config.yaml
n_layer: 13
n_kv_head: 8
batch_tokens: [65536, 131072]
Each number is 128 + 24 x the weight over its row's rms, rounded and kept within 0 to 255. Layers, rows and columns count from 0. Numbers have three digits each. The size before them is the row's rms in percent of the matrix's.

# down: layer 2 MLP down (transposed), 1024x256, rms 0.0667, rows 423-522, columns 128-191
# up: layer 2 MLP up, 1024x256, rms 0.0764, rows 424-523, columns 128-191
down423 194:163129093125141177114120160117118125067132124110149101140118136143125106092157157167109158122128116157117116102174136139135160135157152121115071149118100134149124142066091149135165065109145148
up424 098:133127156105142152099090108128083123133123118116110164142083094156150081105145130127111137123124078145159106089142124143139124150146084133101146128154130096073123120140111101177137102114129109
down424 094:115126096138108125159176159148145134123136128135154095117170151070112150181104120128153113133104154097092150151137157094118113099106150114154105145098119156176106161101140133103095158158126156
up425 117:145099140109111154128159151102110136157127134143163124132150096160108104124124112115092151110096110143155096155111155161110128099098113121115155148108142121120089139106088080146134137138123146
down425 117:128154110131127108126107120140132113068134130140104130131113143120162126132131149143155104132158172111098146098132124108132126164166125140145108113130134140144152111151161162119091119135148120
up426 105:154117120125129146164088103117127138116129131138113114109104078183123149125165163123146154179109098094146122085151120165104136130118115145123112160129142146069159145135118113145153078139155140
down426 095:103140125129131122064199177128139123154132138109154132142130149092150114125098126132107080072131175142116120137127137076180097107109181125138156093082105129163114101117138118128119144095094129
up427 104:150158139175106101145144145124115105140149104121104095165133159107140160131126110124143128162123128169135134148118104129111134142137133164125091126092134148144147124166114122097156100120126141
down427 100:114096122081130139102129137148115128141097156147153155082107121140093100114132149109097119138101154054102100117116141107152142114134124106116163140143153140120129131094152116153101170123120107
up428 002:124087114121117079114147140106098160098143142105148153080152099120102114153112102147137122128131134153137097125122105117117107133154084129141124093109101103081139086091094103109121089104117092
down428 002:070081145161117121108123103112106107101164103130125097109093116130117114125113120138156089096141136132121132110085137172124101138134076110123153118139103148131154117098153130130123149127096096
up429 090:169129100119136152108098132120130095150114139124129140092106150125151107148117183112113181170138107102126113119143145144158094139162153118085169137138124126100103127110118138107113107091114106
down429 083:068098151128129118155146123140140136094142141091104101169153098131096149125118058136146090113119153158134125139095112115100171138093092136162083130101130144153153100142144116149144141138133132
up430 127:137113141108135110170081126123127129109118082107195124146175104135114130126130167095136120127141135142092117133150111108137182106100128099148143181155118104135107101151182140121140134072110154
down430 151:123160123130127155085164127138139142158118164172091125122112146120135141132103082156125134152107133105142168138088139136109074152148139157113133080105124129119160146092094135166121117189171104
up431 007:102110095088091114101108113112107099105110110122091119095098110078110103118099131113114109105103104113109122090099097103109108112122092114111110093101124108110118108111089110090114116094107102
down431 002:108129108107146128083079112137098126136133113107100146144108101115152107109110113136148123118082145166157133140084123120158107151146094148177099082100130138105117133136129099183122128110115106
up432 080:170117186104104146114142105088125104104130120139182130106136119127140144095116134092048130150134158120183150118141160128100103132111123173158107123165138173162112139115137121149100089145166154
down432 064:056144070162126125122115157193112146148133107091069126151118130140142103151124099185173135117143111136072097123117105120145166112152119108113131118091097093097138140153128159155181145097103145
up433 100:129151147120135121138159122129171103106138142115123139137183140094140099119138144089128149139152130107094158106115148095144148140108183133112115156118139080126146148157159133095151167131088136
down433 089:127117110120132117153121120131114143150104148129128134117103082149115149159115101167157124142088122147141113145158097162122120098175089148128123116116157144131107117084102124169103099114170129
up434 094:101135162136091099135137133177121092130131146129166089136091146141163127123184156128131136117157110161131130142153146154124149130090124135121122117109119167074093133119125157132127137125133137
down434 142:173124109132145164126117124100125163147117098137116165103180126126108124147097096123119136132112141091119122123108111122132112117139148126150146125125156117194165098123137073110109140141126128
up435 091:108125168144126134103096104081101118122069126109166144110094120130133076116179111094097127158154108129134107116161153129143133171152140142127150118115102129127119126130140115178158093169122160
down435 091:114124100124124132149160137146127167130185123136128106124151107080110174183094142164136102152082120139118141143135130119123141077154113134117114156146153120112142126126111151085088162098119112
up436 100:146120088126075186131141160135148137144146133140094136096125131071137116121115177084127139118158143114110119149126108136134088120116145136078145157119108120103122128106176096120175127120162168
down436 100:129144163143173071101131084088116113122124103143152130165135140197138139150148090140134112153127127121122120085131126138119152137117148173178118120144138142117136110158107142139068148139103114
up437 095:127120157123108157121113093118165119117128131160122097149149156119146148120119156114124111084125111105143117104141137126118139117061087146141119135136118140120146109174174148144117113119157150
down437 090:134128103121159112150150183150072158146109120118151149089109110125125100137131116108145112175132139129111148162116144104154127144199169134097141109125118096144152136095055096105147142152095120
up438 123:085146094146097096143106164157156116114086130172147112124100141139114130146146129140148088125178132166158104125169133132146099157130123157137098099153138194124106105139139101125085084119120108
down438 180:169114151115143172103165099125119144159147111087101147139142123124125128109117123130121147139101129071079145100113116128126141104106117107108151149098106060111157156124114167135156134122155153
up439 107:096163106093153122115127162115142177105153122134104135126102118105131115156109136113095141141123137065133151112114120141140101174090134115091165165146144102093136139143108131092122085114129156
down439 098:171115127157096140128112094133109099152117112138130123119173139120135120126138118160156121132142161175126078125168137119104164101157115132167098105124094157166137111115157109173119157132141099
up440 083:112124120094130176129125096131130121163123144160108146150138108084150166118135175131145130124138133102139139142121078131131113148145111118116141121184146126135121117107140128115123099123103164
down440 069:136151112166114077154115161123123142109146105063124118124114118163094086156130094085117106152092144161148115132118145138143148116119149129142072149094078117132154136158133123140129130104158116
up441 107:161138155126140135144129135116104107093104141162109148112130119134165142128121102155115124136111099130147103087121139136110139106090164132114128126117101143082156159164128126115150182108080133
down441 113:102095113142130120138131119124158157180146079095162131175109129115094083126144148107151115117135146110114132153129148126139124123157104114126123152121176140150092123097143130121115088159183154
up442 114:134146168131119097091128120143160116107177120143099132148082125094161146121118095150144103141110106076152130192140117152129131098126114153152094090138129141166116166131146094116166109124176147
down442 112:115121090129116153159146147126110143156110135101139126130180142156118109137146180098108152100138137162115109079109129127117122142117145118111169172130137123064154100113119151131066144122089113
up443 092:116144119117115071108149126134072146129145114119112130117081130145162131158130087114142095106193168136107125099130129113168136179114165131095108137117113095137113138130086129142129166157108111
down443 101:137119166113119166146093124104160100125111145105143130145162148130076124120113131142097141115085115143164107136117127143118142098158091128135142131151113132118150106149146127117147121122134150
up444 102:144115111122118111132113152116124088132145123103111111138166171134145135130173138098142144149109131135078166127126106098100158122136132119159090136080167109081087127125107138146172129137110152
down444 091:120140151160120128101156120136122174138116132161163147148091081111129125150088110144129104117135119121181094136115138184151105145124140138060158133139087139174177115142159123105090124137147090
up445 098:146164169152143125138158128109142132125132107112130106146138107095130172137108158088085133164098109117151168126132131151130141107124113093163132125165145129127116140154183111151150113132115115
down445 098:117093060092136131126109143139127138117127101152134130140121162155108105123140089142147121097146133152122095128120117121122135136165166154087126147087115116133156109117100143112128121144140140
up446 116:132122138162079159151105082136158138127136099160163127131121117121114086151136112130117118111113089096126150105164136144133124107161117124125122169148127133124126119096149107159103125119129111
down446 112:147142115099182081110151182113095133097139177108112113140164133133162147084119164113128136124146164182119107133088116115134146147099169112131114084108125146131123146164103138126133111127145139
up447 100:138154107145160162133082136129093135111130120122124130182193117149149103116132160177102066118129102117141138153158126161138130121116120133139137113124159114147107140115152078155126100158113148
down447 102:076101125115097100111159116150153134147124132141151136074079130097099140150132095091149177110142135124111130105108126088152158136123151113122119157141104171128154102141125168098131156109124117
up448 096:136147147117101149122099109121125178116118141154168108139122089119137107110126137147142151111133122123167102147142149136102143100112155160158115114126120096116161090141143146140172119123162116
down448 101:126091140109141079151159156127142082123164121101086131145139168144115150159141112116100103162120132140079180124113113126184131138135102124091126137123142149107108191107118103126069126126098127
up449 101:088123171163100110081121105126124142139119138126127133120137114127140139142110147114122126182141119131090126120158127141130127108119126123102136129111135137114110177146148134145148122140135174
down449 107:179134091091126149178130150124120124132150096143141123135112165123141115120125098131111144068132144099158151139096126111125134111136117133172123139156176109132125066111132147145101137109128077
up450 088:179120118097127156107115159152128101123104107149134113099135144082150119123122128111105161131173141117188096126128176141118145149139146152154113109122121144143148139114140110135088138110119120
down450 087:079098128139137100185146077122136148141138157103118134148133116179125164133109106109124125109110098143049145118115091110147079117117096111095119138108157100120121121132138159111178108143136118
up451 102:132158170135137143112145142107107107135100132149116138128162170083144174142095123085125132152119129109152109151127139161142106107121168120139109127172149117182109153153152108069137114096077133
down451 104:115105080129131133162122119123130154112138126077123113133103106152140095103162127170130129121140123151102170122134119097131145134145066142121139123095097134069136095099105169189106134169194103
up452 092:112145114137119148124140105160189126135130149128152150167122146103144087123108131151120138100108115105108135080167120104096153126127118130137123093101143129178101115148174141126145098129131135
down452 087:130119126132115083142095152135086106136111129097127116100144105125128176150140111107153160109170127149144094154100144145149137132116129116125131165140123125079161150104106083144086186113118094
up453 103:154127141100142161124133117116142165090123069106137129130147171127107110134123152116126138117099157124109129120148164121116144174151099139127175157143127116116162104153156122175112114139133104
down453 091:092154127159142109112122152133116086154133163130134125137125088158157120103126138126103136144133093121153105153107121123136128072115159132140062088096140091147100130131130117086136119125092158
up454 095:131107131126091131118120125123163112132137109111088121174167136133131158113159117099137136099120079157159157140136130099089144130125096117166121127121095118084167145149136160152135141128160147
down454 093:124143129122145123115152132152132173124113135151171122075112124132130108132107154148114096151119168081092095132145126159131140109128167141087130135147177139161094104097111090103123121117095101
up455 104:142118144104113139118142127120179139135130077114117119162143151129090096139145154111136133112110136107120183093102122090144166138152143117121123138098139131104109112146228147156148115115156096
down455 093:132169115143117103141113137141148152130125148121153157138109086107138135131149130159108116147139141125121125162131123173134116111115165138110149091150115137116175158125087086087093105130121139
up456 116:157155092121136117127146121116129095137148094129089113157135128107123144169116120114124160121168149070125129136088120119136147116114105144175111138152137122179134100109143130187130104128148143
down456 123:106115158139133123147122123129142182099129170115160122098143143147131125085151146117150093145079090168146139128155131110103107140133128113064110134118134150084116151135126138091111117125112129
up457 092:099114083117143117143148128126138147159146172111138126127165100148155102179158112149144117147118165079101175124139104159126110140099144098106126142182109115125118169104138134096102146108112181
down457 082:170122163131107128140110128140141110088086079170141135127096141103091114090093161079119145143128116176147087116089146097136169118124121153154105126089125170151143085146132156157147107117134089
up458 109:106141145149105132119121152134095151116126065116120124152110144149163118110093107112107121108156147137121110153111129076152143133125127157141111138114131167162094112112144096170110114125118152
down458 121:139124138111143083115121104085147112140139187162154127095155112098096133151145139139158140145077098121129167117141122176077111129119112103107164106149145086083140121161126140100143136128140101
up459 103:122046145156157176151136147119135156174161129142127127114083140143123103124100129092126117168109151156113129108158078122089144107095179151126127126137143126129123139149131142167166113139097128
down459 102:141180132103136109104122092125106084102113118132131127147170142113142141125145166151096126085153119090139139151089152151157110163166103128124108165149114105141126132134136113097126185125155143
up460 109:133161085127171122154104161134123134158147152134074143104147127086095148124138135128152141123145129119104102147151127085130082064129127119171130108128157106156100136106114086116118174098092126
down460 102:111138173154099148107174078115121137084110088104198121136130110168170122128115106119111106102120125124154152129108129166100176190098143120098122123146084156119153105124127162133141099154160136
up461 106:130130150113147162104155151136108178089182089135128107095152097107130067187135131133072122093128105118127144121112124099080183089120096126140116090139134101108150098160128153122119145117130112
down461 096:119119124130098121146102098109135080156106192122141138159117171140125167081127158131184152150134142132125101143162133153171083152131157140087130139127121168109120128108131104135111116122128148
up462 096:099108124084121157110110125103144159126135153117131119144148113105123115160129059123139130124121109143115143123190142141179152176094133145157104103154118093089157117093080137157133163105156133
down462 091:142140117171136145124172112148111121101124101147116160092127147158087154143130191164091096136140136117130107149103125099117122090173108136103173168111123186142116150164153128114104096146104112
up463 095:122115114138079098128123164099104104144118158132126138122116167137154143139103140116117142180118110119172116099175166137123103113094139127108123140099149132119108122131153114107094092135110137
down463 091:141143125125155142135129105142149157106150088102136156122152109111077125102152089121146117095148145142078149125090096146120173139150129129143155124155096110115166137110114122132150143111162123
up464 098:159088123106153108148147126093127154129134116144096099116115170119150155072092148106128149134119150129121148125126135125138144129110157130126166164145127123100153161163104122160105111150079135
down464 093:117156114146127169107128117150133128127134132119146145157122097157114081189166136122134125126136132132139108132102128115103129106162114127106115096124132138142085133102114143098157144111175141
up465 111:184111141144106160167157132107177122141135147146126121166140158126116165136136153132118128117093159131122146083102086136119132090141123142117118163125127110092146124140132120098175080136155091
down465 108:080138130099154072102096119134093133131139091130119131106123108126140104114128088117128123138153108105134112169158173126158120166119157106128125078128115164164120139096139129143080179132084161
up466 095:113138149130121128105120125111166148116120115132167117157124128114158101150110147142129111127134127099132121109168141167130141130058102108148083105133142145179148116148190153168117100121140105
down466 097:127118105127130164145137141135115126148145122109094138121152137142109174087147096101115148095139140135132160134094120103126137120199176140117178123105110111061092150084080108100130140134120129
up467 113:114162150141125123118130198117147140113127088127145094162146129097188124129136156108093075138133165136128112164142115182144136072084134181116108109118139139135121150133176135165142089103162105
down467 109:117107109111161138116112052127123126155151151104118127103104105150076128120132101144162158108130129119123156107108158090069153167202134095151144138150101131119139101155090152091103156173099156
up468 092:136106128128127125143122119104114115100095162122107136119113129086175160091112151116126106178135136095158117117103110111176106146134152096102094156131170163156092176102101102118147134139119127
down468 094:158157140127131114111124127140123126157155082122110123157138107164129104164135104105139145102135111130104132158111138154077160100100109143159163091123087083093158075138169159154124144109137121
up469 100:145117144142138132145140172170084157123141104128142092082094154143101147084112170105103111137142165181130145169129118162130141107132116159142149155151121156142145145159150125114133107186105104
down469 092:091134124094123124122114088093165092132125139126137171172170127106169112145156101138141157129124089080129122095117138119119122146131136111122114107114123102095090108088108131151134181066161143
up470 050:192133127130146144099148142120107099121147094092102127143086170173118112114101155150076126132096123090172143140126139137153187105117177127130122103121127137161130149158145086120137089114102096
down470 029:056124145124122166127051148178132122150113132106146104154117116162102133153183124109184126147139152143110115153145104104124128163192085109122149099171097134136188112135070159124137129164115146
up471 096:122122128157122131157102134158133150090119128147135124122167149080141150144134120124104139135129103160175125162158109133076116101099117149125113120155135133137155126161163107152136129145117137
down471 092:128134160117113102084168110128117109161110127112119115129111115185110119099139144150144134141126130075077155095112156141167146178142119112131130159093087125107090103094092122087082142098132134
up472 094:137133139136180183121141166138169094150149080116154120131125159135111104115128170085117148066129098108146131105147158093155142093149171116173124073128160114124110154119144139140122119100074122
down472 080:093120137135089119146132116134118112122132168121106086131140105147145130174126118144183118184128131142106116147118123141079125127130092145102124118135129125138127095114073133129130153119176127
up473 081:138129103122105160144144146133162086189138143146071096129159172144133165129128154071147138154076147117108142107148082137148141137124104140119130150124131123103141151143157125123123086130145124
down473 081:118111161104147091130120130147085155082110109085153147103089120106128118129153087165115139120160130119133124188099177106122096141150162118162105119127112136159118087132108127116139204143121104
up474 107:121209157119152121083143157114066150128128102103131164132138119129141124137118103141094117154147119159094104133163068109134135174102152132104153140133129098169144123103116112098142110141106174
down474 092:097076093133094146184108117138186114124132152156104071127132132108083114108138151119151139125093124111136146130101188137111108082152107134138107128132128144076119110125133153185118150126143097
up475 111:177104161151157147165129137127142119111151123109151126116166159123114110152104105107106089070139151128138092157157135133121114091111187136099123096134139119109117160123121116113109176153096145
down475 097:069130094119107140078129123106129142118096123145125129150111110134137136107152149144136160166115095131106142106108125129131161153171063123137136171137113122154135098130127130125164078101160091
up476 111:107180150101114146127166092124130125134134114147092133135122124126131128120166159130123101130097137103129140130162091097122110188128122111087169094116157107120148084085144108101140110144176164
down476 106:171084107138151086126095144132126157132135129111166120130147130141123132140107118107111171123185122139139126113102145155142140087120118155160105161168113128139094194152080135162118114100088121
up477 108:119067117106121147124090140070124137171138116141140123119142081125144175121116090128101139134150130110166098149082137154139145132127134154169120142144091142100135098115172127137171133122149146
down477 109:115164144128117133149139118182110115073137105092139142141119160157105092152130170135125129128099127121125157118177104122147103137137121128084154112114144137161116177139094113120086142135084118
up478 106:143112163159129152141137153121142115135159114111127148118128093174149109125138178138130124131112133163126111121077125122120129085097141155118121123124154153126140126140116087140133078137144142
down478 101:151169123080122111134135094123119137119123143128119088159149141120113154131131075070102128108144136084125163128174136129152118151162137102130148141107095098130122156125164149100130141100111117
up479 109:129140096105130121130128115112132143104133133136142123160148096166130116069129091091127178109136140134102150168145133159112158118148132157161131114126134117150161132081137116140070111167127095
down479 121:130111143152118118131133148141126103143114124109117136068099156100128135182137158143133096120097117127162110093109125098135122141126124098086133145130133150099090117160110126129190126100123174
up480 097:122112155124171128143131150101134133120138104106131131141125123150121126106102109108116129087138101135166110105143128096154156114138145148147119106128111086138149125127121135138113105124103102
down480 093:103150101110114144119126094161110140149133137131137096104130120110123149162158140120133117141097151136080150157115144158106118111141104095124133136126112143075095139130118146133118190129157138
up481 110:146106150190161163157130133095144120142129095128123101150152107122179149158159123091113111096142133104148054100133101144128172112104122118102164136145108118099156155162125136143130101118125126
down481 105:095142117064112078094132143155124139119114152122145130114130150132091111102122152150120170161106109154111183136101158102142102150140133140169099117119131138175110099086135124121126170115112114
up482 115:084195173178107145093099123096165115130111143138115138143115139116161150130147133134130092125119099117122110140137127170155130082103153135086105130138135148123143133114099144129096110174126183
down482 114:165077087098148128164147141159127129151126110104122121097123096132110105104125148116120158142135146126133146123125145089089160178140098097186152153098119110149118136136135122125159142085129085
up483 009:110106102098095110101108109107103107112100109109097107097097105095102106100093106102097110110112107106106108096099100112106111105100110109105107106098120110113113106118099101098112116103104107
down483 002:117116114118196115150096090139085113141114139130076148101099127116148099102111114174136142123133134120143144097092163083140140138117124126161127097140108157120130152145145144131161143173112111
up484 102:118144163144099124122148131111147115127140102144113156139139108162104100114130127103097124119155123121113089137155111094125146124113169139129132152108112128122175124137135117141163118111125150
down484 101:095115096129142142139129124163118135139126167110163088086134154090129161124135112122142123141105128119140169106120138164115128111117089113110122110148134118153090123119146124095100143136132106
up485 109:103129120140165148077098128092124157105127123115106112125156108116181130187146098128085145154129100128116095158116122122124130175142130140156110144105139120141113140136107104162112112122097130
down485 123:143132137143081099188165120153133088153137122147139165143103151121079132073126145138165100137125145145139168113156146157122128098104135111099181109150146141110146109106143134100153130145152112
up486 100:150128108122153069145154151138148096119123108139151146130135148113109128093114133092107142144118156129097152113128146146118145128140085147112098163161139166105159126074067167092115119130116165
down486 187:106117174124099191114106129114117159125134141135088126144127109146134115160136132170137111126147113121167141141116117085150096116099173123144159079097121095158120141190143090144122125133129105
up487 104:123162117128157153130147102109138060152125160152140125126146076103161152116112104110125128119148120156123127132189115134153111107095159126130082136131166112113142152089110184099140150094123118
down487 109:116120124131100104123128155146107202114140085110135126117116163144113109108136164147127154140137155097116127124081141136093133110165106128121181113120096135126114093147143090151126088162138140
up488 007:108107099095088111102111111109109104111099110115093113089100107081105106101089107098104117102111105108112116088100101108108109107111103109111106097100117110110125105117094104101109114093107105
down488 002:122130109110184110129090099135087119157142132114100146127097121119131108107115107181133130126123150138140147108077160096143138143125121136189119077124121153122112155148159127160156156161100117
up489 072:119151144162117103118173115115116109143134115142100147129119189092100125125081141100129112154130122106150111129131153162110132172100167091142124137149132096152168133111115147101111157097122110
down489 080:160125099092129137167129127100121179154112147117121131114148091146139137175152148113098130115091091126090140132121102149083101108144085120111114098118090129112115116136149118135138136135098088
up490 109:095095117133140142143124100113158139122113111101103137147146137113148106130134119148137081035193123124138145105107146136111137138104111136117133114098107117101122138135107101168123158117092140
down490 111:167160134119104122110132136121107148134164124152139111117119105137087124148101133102129157187094127146128125160140111142165119112149144112150139116145157147145112115112152148090107096111187101
up491 095:119151136109067114158146138110152109114103121112161152094110146100137122132134095100173142159126148163109119117160143120143097114100155153128113131122137170200124105103131146157148128147121125
down491 091:129110126139170131074120120146119141146144138169106103147155104147119134153118153171106140106166133116135165133089124125112145150161086125133147127142121106069129153153156106107119117095146130
up492 103:130086107156113112108142131127113125143157095145151108140167134121133129155133111113075111146147162151162115132118144140129146119078145121135097142163142136116120153092117145140142183151152150
down492 119:142165136086154150123141107098127134121096152099110118122118124103104100118126148136171168107129086079101155136137149124130119141178120162120154126078116110132153096147120105116104084103113121
up493 097:134119128137108146170154150117135087127172122118158146123107162111122112135102156093116156107151182135159148136098134130102124121124106146151158132160168120134121110147175149122156096119137119
down493 099:111130113105172131091105075141147165127102136162125121124148115134137127105137126147122108151095074118101121125146127116140121144158124123120082118088108132147128157093082112118087165149125144
up494 006:114098091109107106107112111105091108113096109110100116091104101098111101110102118099100118110110107109105111101115099123091104108116106112109104107097127114110137114103096100105102117097101110
down494 002:120090127158173098140116108145114139132132150130094142133107149136132106132133124174107137143148157117152139085084162127157121148110120144167151100163097149127155171145162143127145150148103137
up495 096:160159092120138164111129091117166126130092126113122107174128147112129126142176144142104092104115151089150142130132096118131136126098149095137138154123127142116122096119119084176114080129125100
down495 089:092094163135128075127127179144084113129178123137118144078133122154107149110091107091133185155138094146105112119106151141130127129152112148113128108128116111159132174138141171086150160132111162
up496 048:134119116118115140118128110113118122115115110102136123138172103131119147097106107140153083114114078092155116155121106131158167107060123122132094089123104115148144105160152113144118147124164165
down496 040:077161122094142134111099148168105130128132127120132140170081114117097094193186167104112087151117136130121146136131126130119105121169146114143123103120098135136147159157078128122162096132132117
up497 090:134143181128113100161123108081135094115158142117130119144120114149174149120115097110090149113109142140119145102159152085155157166141153158104135129097128133140127137153091139161155103132158121
down497 091:127185103109107135119093174138161102132095159105134148142120139063096109130119160198122132115140101144139117172116160149172148132112099074155162133147113091142132095143130114154122181128159107
up498 093:135122148149131116182109086120088119114050111148107114126109144141129145123162139141081089162138147164172157120131153063093121098085128125159138154118149128117155098181091151114125104091160141
down498 096:129158112121117150086157167151140151146193130131122110123143098082134115126100130119168169093132097099068105130148100160146150129174133127091128120155120114110109163080146109147141155168114122
up499 094:120141126138109079133153096096098079137145120129094139185067123160171136135137110123118137176128167127147153120100153108142154164111167102128078123110162136166120130129097136118159103131121102
down499 091:151123122123155164154078155144141173141095139151149134091178123113100111111117119133112134078133108154120108120149103165134099103161124152127180129126109124086132135143147122156124144135160139
up500 105:118150098079095136087122135118177151147149084097113112161125140069126156151113082115144148086125157120100135125104131087151148174148120107128159089108067110137137097143167148156120140097123080
down500 093:119110153152143152163128117141092119100108148118138133118125137182113131124108157169092118158097119131156135123176125167080108085146154154128121152145179153124099138137122126115155110130120168
up501 108:111192131160143162096168170181118128100139105155114126137145136102114122164123145178142077110112126084134132157128101112141197129101083073154114149133131130186101140120129132109174120129151131
down501 094:148054112121157120150091088097123145155114160102158131123113145162160157077136107081132150136158138157104128108124125164107081141149155197092136102141129139067135108141144132148092133118094124
up502 099:166139149120135142136146122127112137138118133125137156114143144137158137137128161124088185184115183111194107157139116149099139104151130131062178162166154081131166121139146089118128121152131156
down502 085:078138134156136135128120144132148075107125119121108109142131116122121115123150137136133105108140078118066162112087143126147128168103116132175071086085110178125086153125112154148151150082123119
up503 111:098121169146158131194089134120137133159100161137130160132151122163117124121120134125090130128108156159125105164134132149105155134177144117106166119121115089146141134144108140133121126131165140
down503 119:165137104099103111056160112126130130103135105129123106106117132106159129146152108123152138133148123107142183096132133128125100101089113153151094129160150158114116135125159123107129118113106108
up504 092:156137113111122065102149143149100158136148149167124127148146139142158159122122153101133119107103171119117157139079057088136152150115127141109137103098175096129158108135153134129149143124129115
down504 085:113114135128131177138086101123133104126124116082114115098091136137125102136139120162137139153145111129124121134135179176128107112135115135130122146167072136105139132149104157137101098156163129
up505 121:138175130110096136094120148091124164156079116124130126154176136100188126114144169117102157131121134117153130145124139143125119121119094096075131133126139133115103152113136098148101131077142104
down505 128:112104143154184140141130118139152108089171120150131134106111115156081132135108061152140109140134133141118120093130129112136141108135155137177122119145115114138134105123127132102151119172106158
up506 112:100154133125120134128140149098136156119125085110150088155124105135110114143141123089143154144087123137138124092129148090189134124125130157047141147101126113148076114151164122150135141151159108
down506 119:160101105119139129122136109140113118154112168125116151120156140123152131134138123163109109118144113086095149152133122151079133118133143108214113140122133164104165139117094130117122091104104143
up507 095:099127099125143131138114148125139159115095146085134176118133102076182133155140091121129183124133119127112114148145121153123144161120121152126173127141088092119178115147162087123094172139116126
down507 085:166118163141109109118154114126132110144129103146154088152158127184086122085087176146109092162134138120163143124131142116109123060111125141127083133113169170145063128132096148131175087099103127
up508 110:113142100140108141133129134157121161106151130117120110147152131111140112173173140147134117086152131088181149134099120116046167168110109120136124125117132118104199078120107127140140126115175090
down508 107:140125136139160091103129112118142105136129120155145139116119134141116132074107129091130118149122122138065106118141138136205095112160149139118134146145148163140057177132142123130127104106100172
up509 104:141104114144086159091100096069144127131152098150128133160123091146116098141144127130149097102117098142142160084124114159113122139120086152126098097136125152104108159119099142176104121092160156
down509 102:111146135100171090147157173172122155128104153109149133111134151095141158138118105116143134119130138104096098160129137116132136103123172102143155142119139125147156088124146115078146118156071133
up510 077:117110133162128104159128141110131104156163158108132139133093113155146143109128105117134151131141148143082163111140150132154119124161128138113132127127099148163096138162131170175158067160163121
down510 106:068162143110087134116098098140148107139111096174139130129159171093123093196123111155122113103104110116131106138128138108126154138094131086173124142117102137144153122122088133107117148099093130
up511 093:148165158168144145154125158137141075088123144163122158043120147112096149132152177119120141133121100144142132109152146111132131116134122146165127125135135160116146148155126170131151104111134103
down511 094:136102089108117137125144124116099169177139104088149099193139115163148128111101064145141126129132146096115129128110131143117129160116112120100140153123132099100119109076131108116103161163126162
up512 097:096126132118080109117150107153139074138163111177108105115120145115130137100116144067143121130136125099086134109109123109176130086121141121128104112119147145101059138153134192124165149119157151
down512 086:162127119139153148125122136093108170122096126067135133151126112157149115135129126180126139132124150163149113140124135147063110150137135126121173153113100101129211107113101090133076134164124098
up513 107:159116100106161124157118120123125123108129166130088114112134112135106134139113068142108197117127102116156097179143162098093108113147093136082168154110133094129103098108095154110155125136090112
down513 139:105143156153096111110136133124147137148117097145146156143139153125155128125142192116164079125132160148106145085091098144171134152096162130204094109144120162126145156160155103128099138121140133
up514 090:141102119137139110162127101100184156102164111130107119165157137111149095110100110088104095139137129108113153150109156169129112096109148122141120116149122151135086150111115115125122148165133145
down514 095:127117115091148133102154178144106129146119128124143155096131090144132180127158141150139179129084107122112127131141116094093154155147117147133114109100133128146173106146113137103152104088091081
up515 003:150113122134150112144147145144114132152139164137154191119154119122127134172129162162156160140171145169140134148169132144136128171188119185144147159133151135107162135103141158148150117117137149
down515 002:114081132188136145113101048131122133141125123160102105114073139136168109127116128124142113112083134112169126091099138153140081147127096119156121124123090134126162149130167111127076119087108124
up516 084:139101103139122135150137108125109121129128139126129105125126110125155149137111136093125073144127109097155094095144126146175127123114174109132108148123176134111122163144103115131122103128119128
down516 076:130146142112113137114108134129119147124129139106159151124117133109116137122133153166138165135102146163100163177109134095124138119200111138125122144133051111161125070111117123146136115134146129
up517 074:101154130131123143121136142132129128095116125103155149136146115109145177132141104157121113146098076092152099134140158092121172104094134092134089110122146123195136107141184106139124153112131132
down517 062:106154123068114117118088138140136112164148117093115093156125129122108060163185157127107080119133142145126167127143143135148081120181135143127149090142101129089123123133092150130119074135140124
up518 110:121117119108102091116129111144109163076117136116118159122109110121107118115165136116099151172136081136123143077156146146111106135107118134132083192109091098141172154113152102173100124129148132
down518 118:151138130148141139130129140107161097159162112154148076162143140143168116110081123145155118088109163115127106180105117129127159118141128117121160062155161164098094103147095159090142114127123124
up519 108:151102111099167135105097118133191183101134116121152114141163098108144098150131131112132128078130135096140142154123154111112148119129121134123160115143102094109124125118123127127084167114138141
down519 095:112168124169091119146161127141091081133113126138113142117119125136117148118136134117140131159116124160111098107136109157105106135115137129129095148102162180128135117120124142142160104120122108
up520 107:121160136157100159163139138124149099121155097129126133105135102130109130112135144126112129126102114093181124154109159123112162114183115109125127125132129114131148145148124113100142101140160097
down520 110:131116119115150106086112122161125156126087144116114138133136162139157150151125099110151120142141152145091104083150118140128100108072140161132131134139143157108091109122135129155102148103093164
up521 091:116161157123144138109110144136126137094136094107143173173086128082124132116128104141139126128146119134131138127155128161139184152136128137125144102139168076146105141127124097143153131096111138
down521 083:119124096138121143130159103112118130142117179162117082081118130133156128150130173100121123151099126127122111091088113098111056091140126121128101141145090172101170138139149145104092120177144104
up522 102:160094129099146129151111098114164117130169146108123142084082113120134119153152138140121139094089104153117137100125161123122131154163132151089158151149079106086145117131134110104118147127107120
down522 094:097169132132125113115156176143105153160081094116139123174124141165117131108103114110118104126184121116143112145133105150140096096101146092170101097124154140180112119130123140149150105131148124
up523 104:150138115154160172114126118154114125142127108130119165105112152113129139124132154105135142155171086144123095112108112091174119107141098150163112121134095184146119127101109095129119148123088151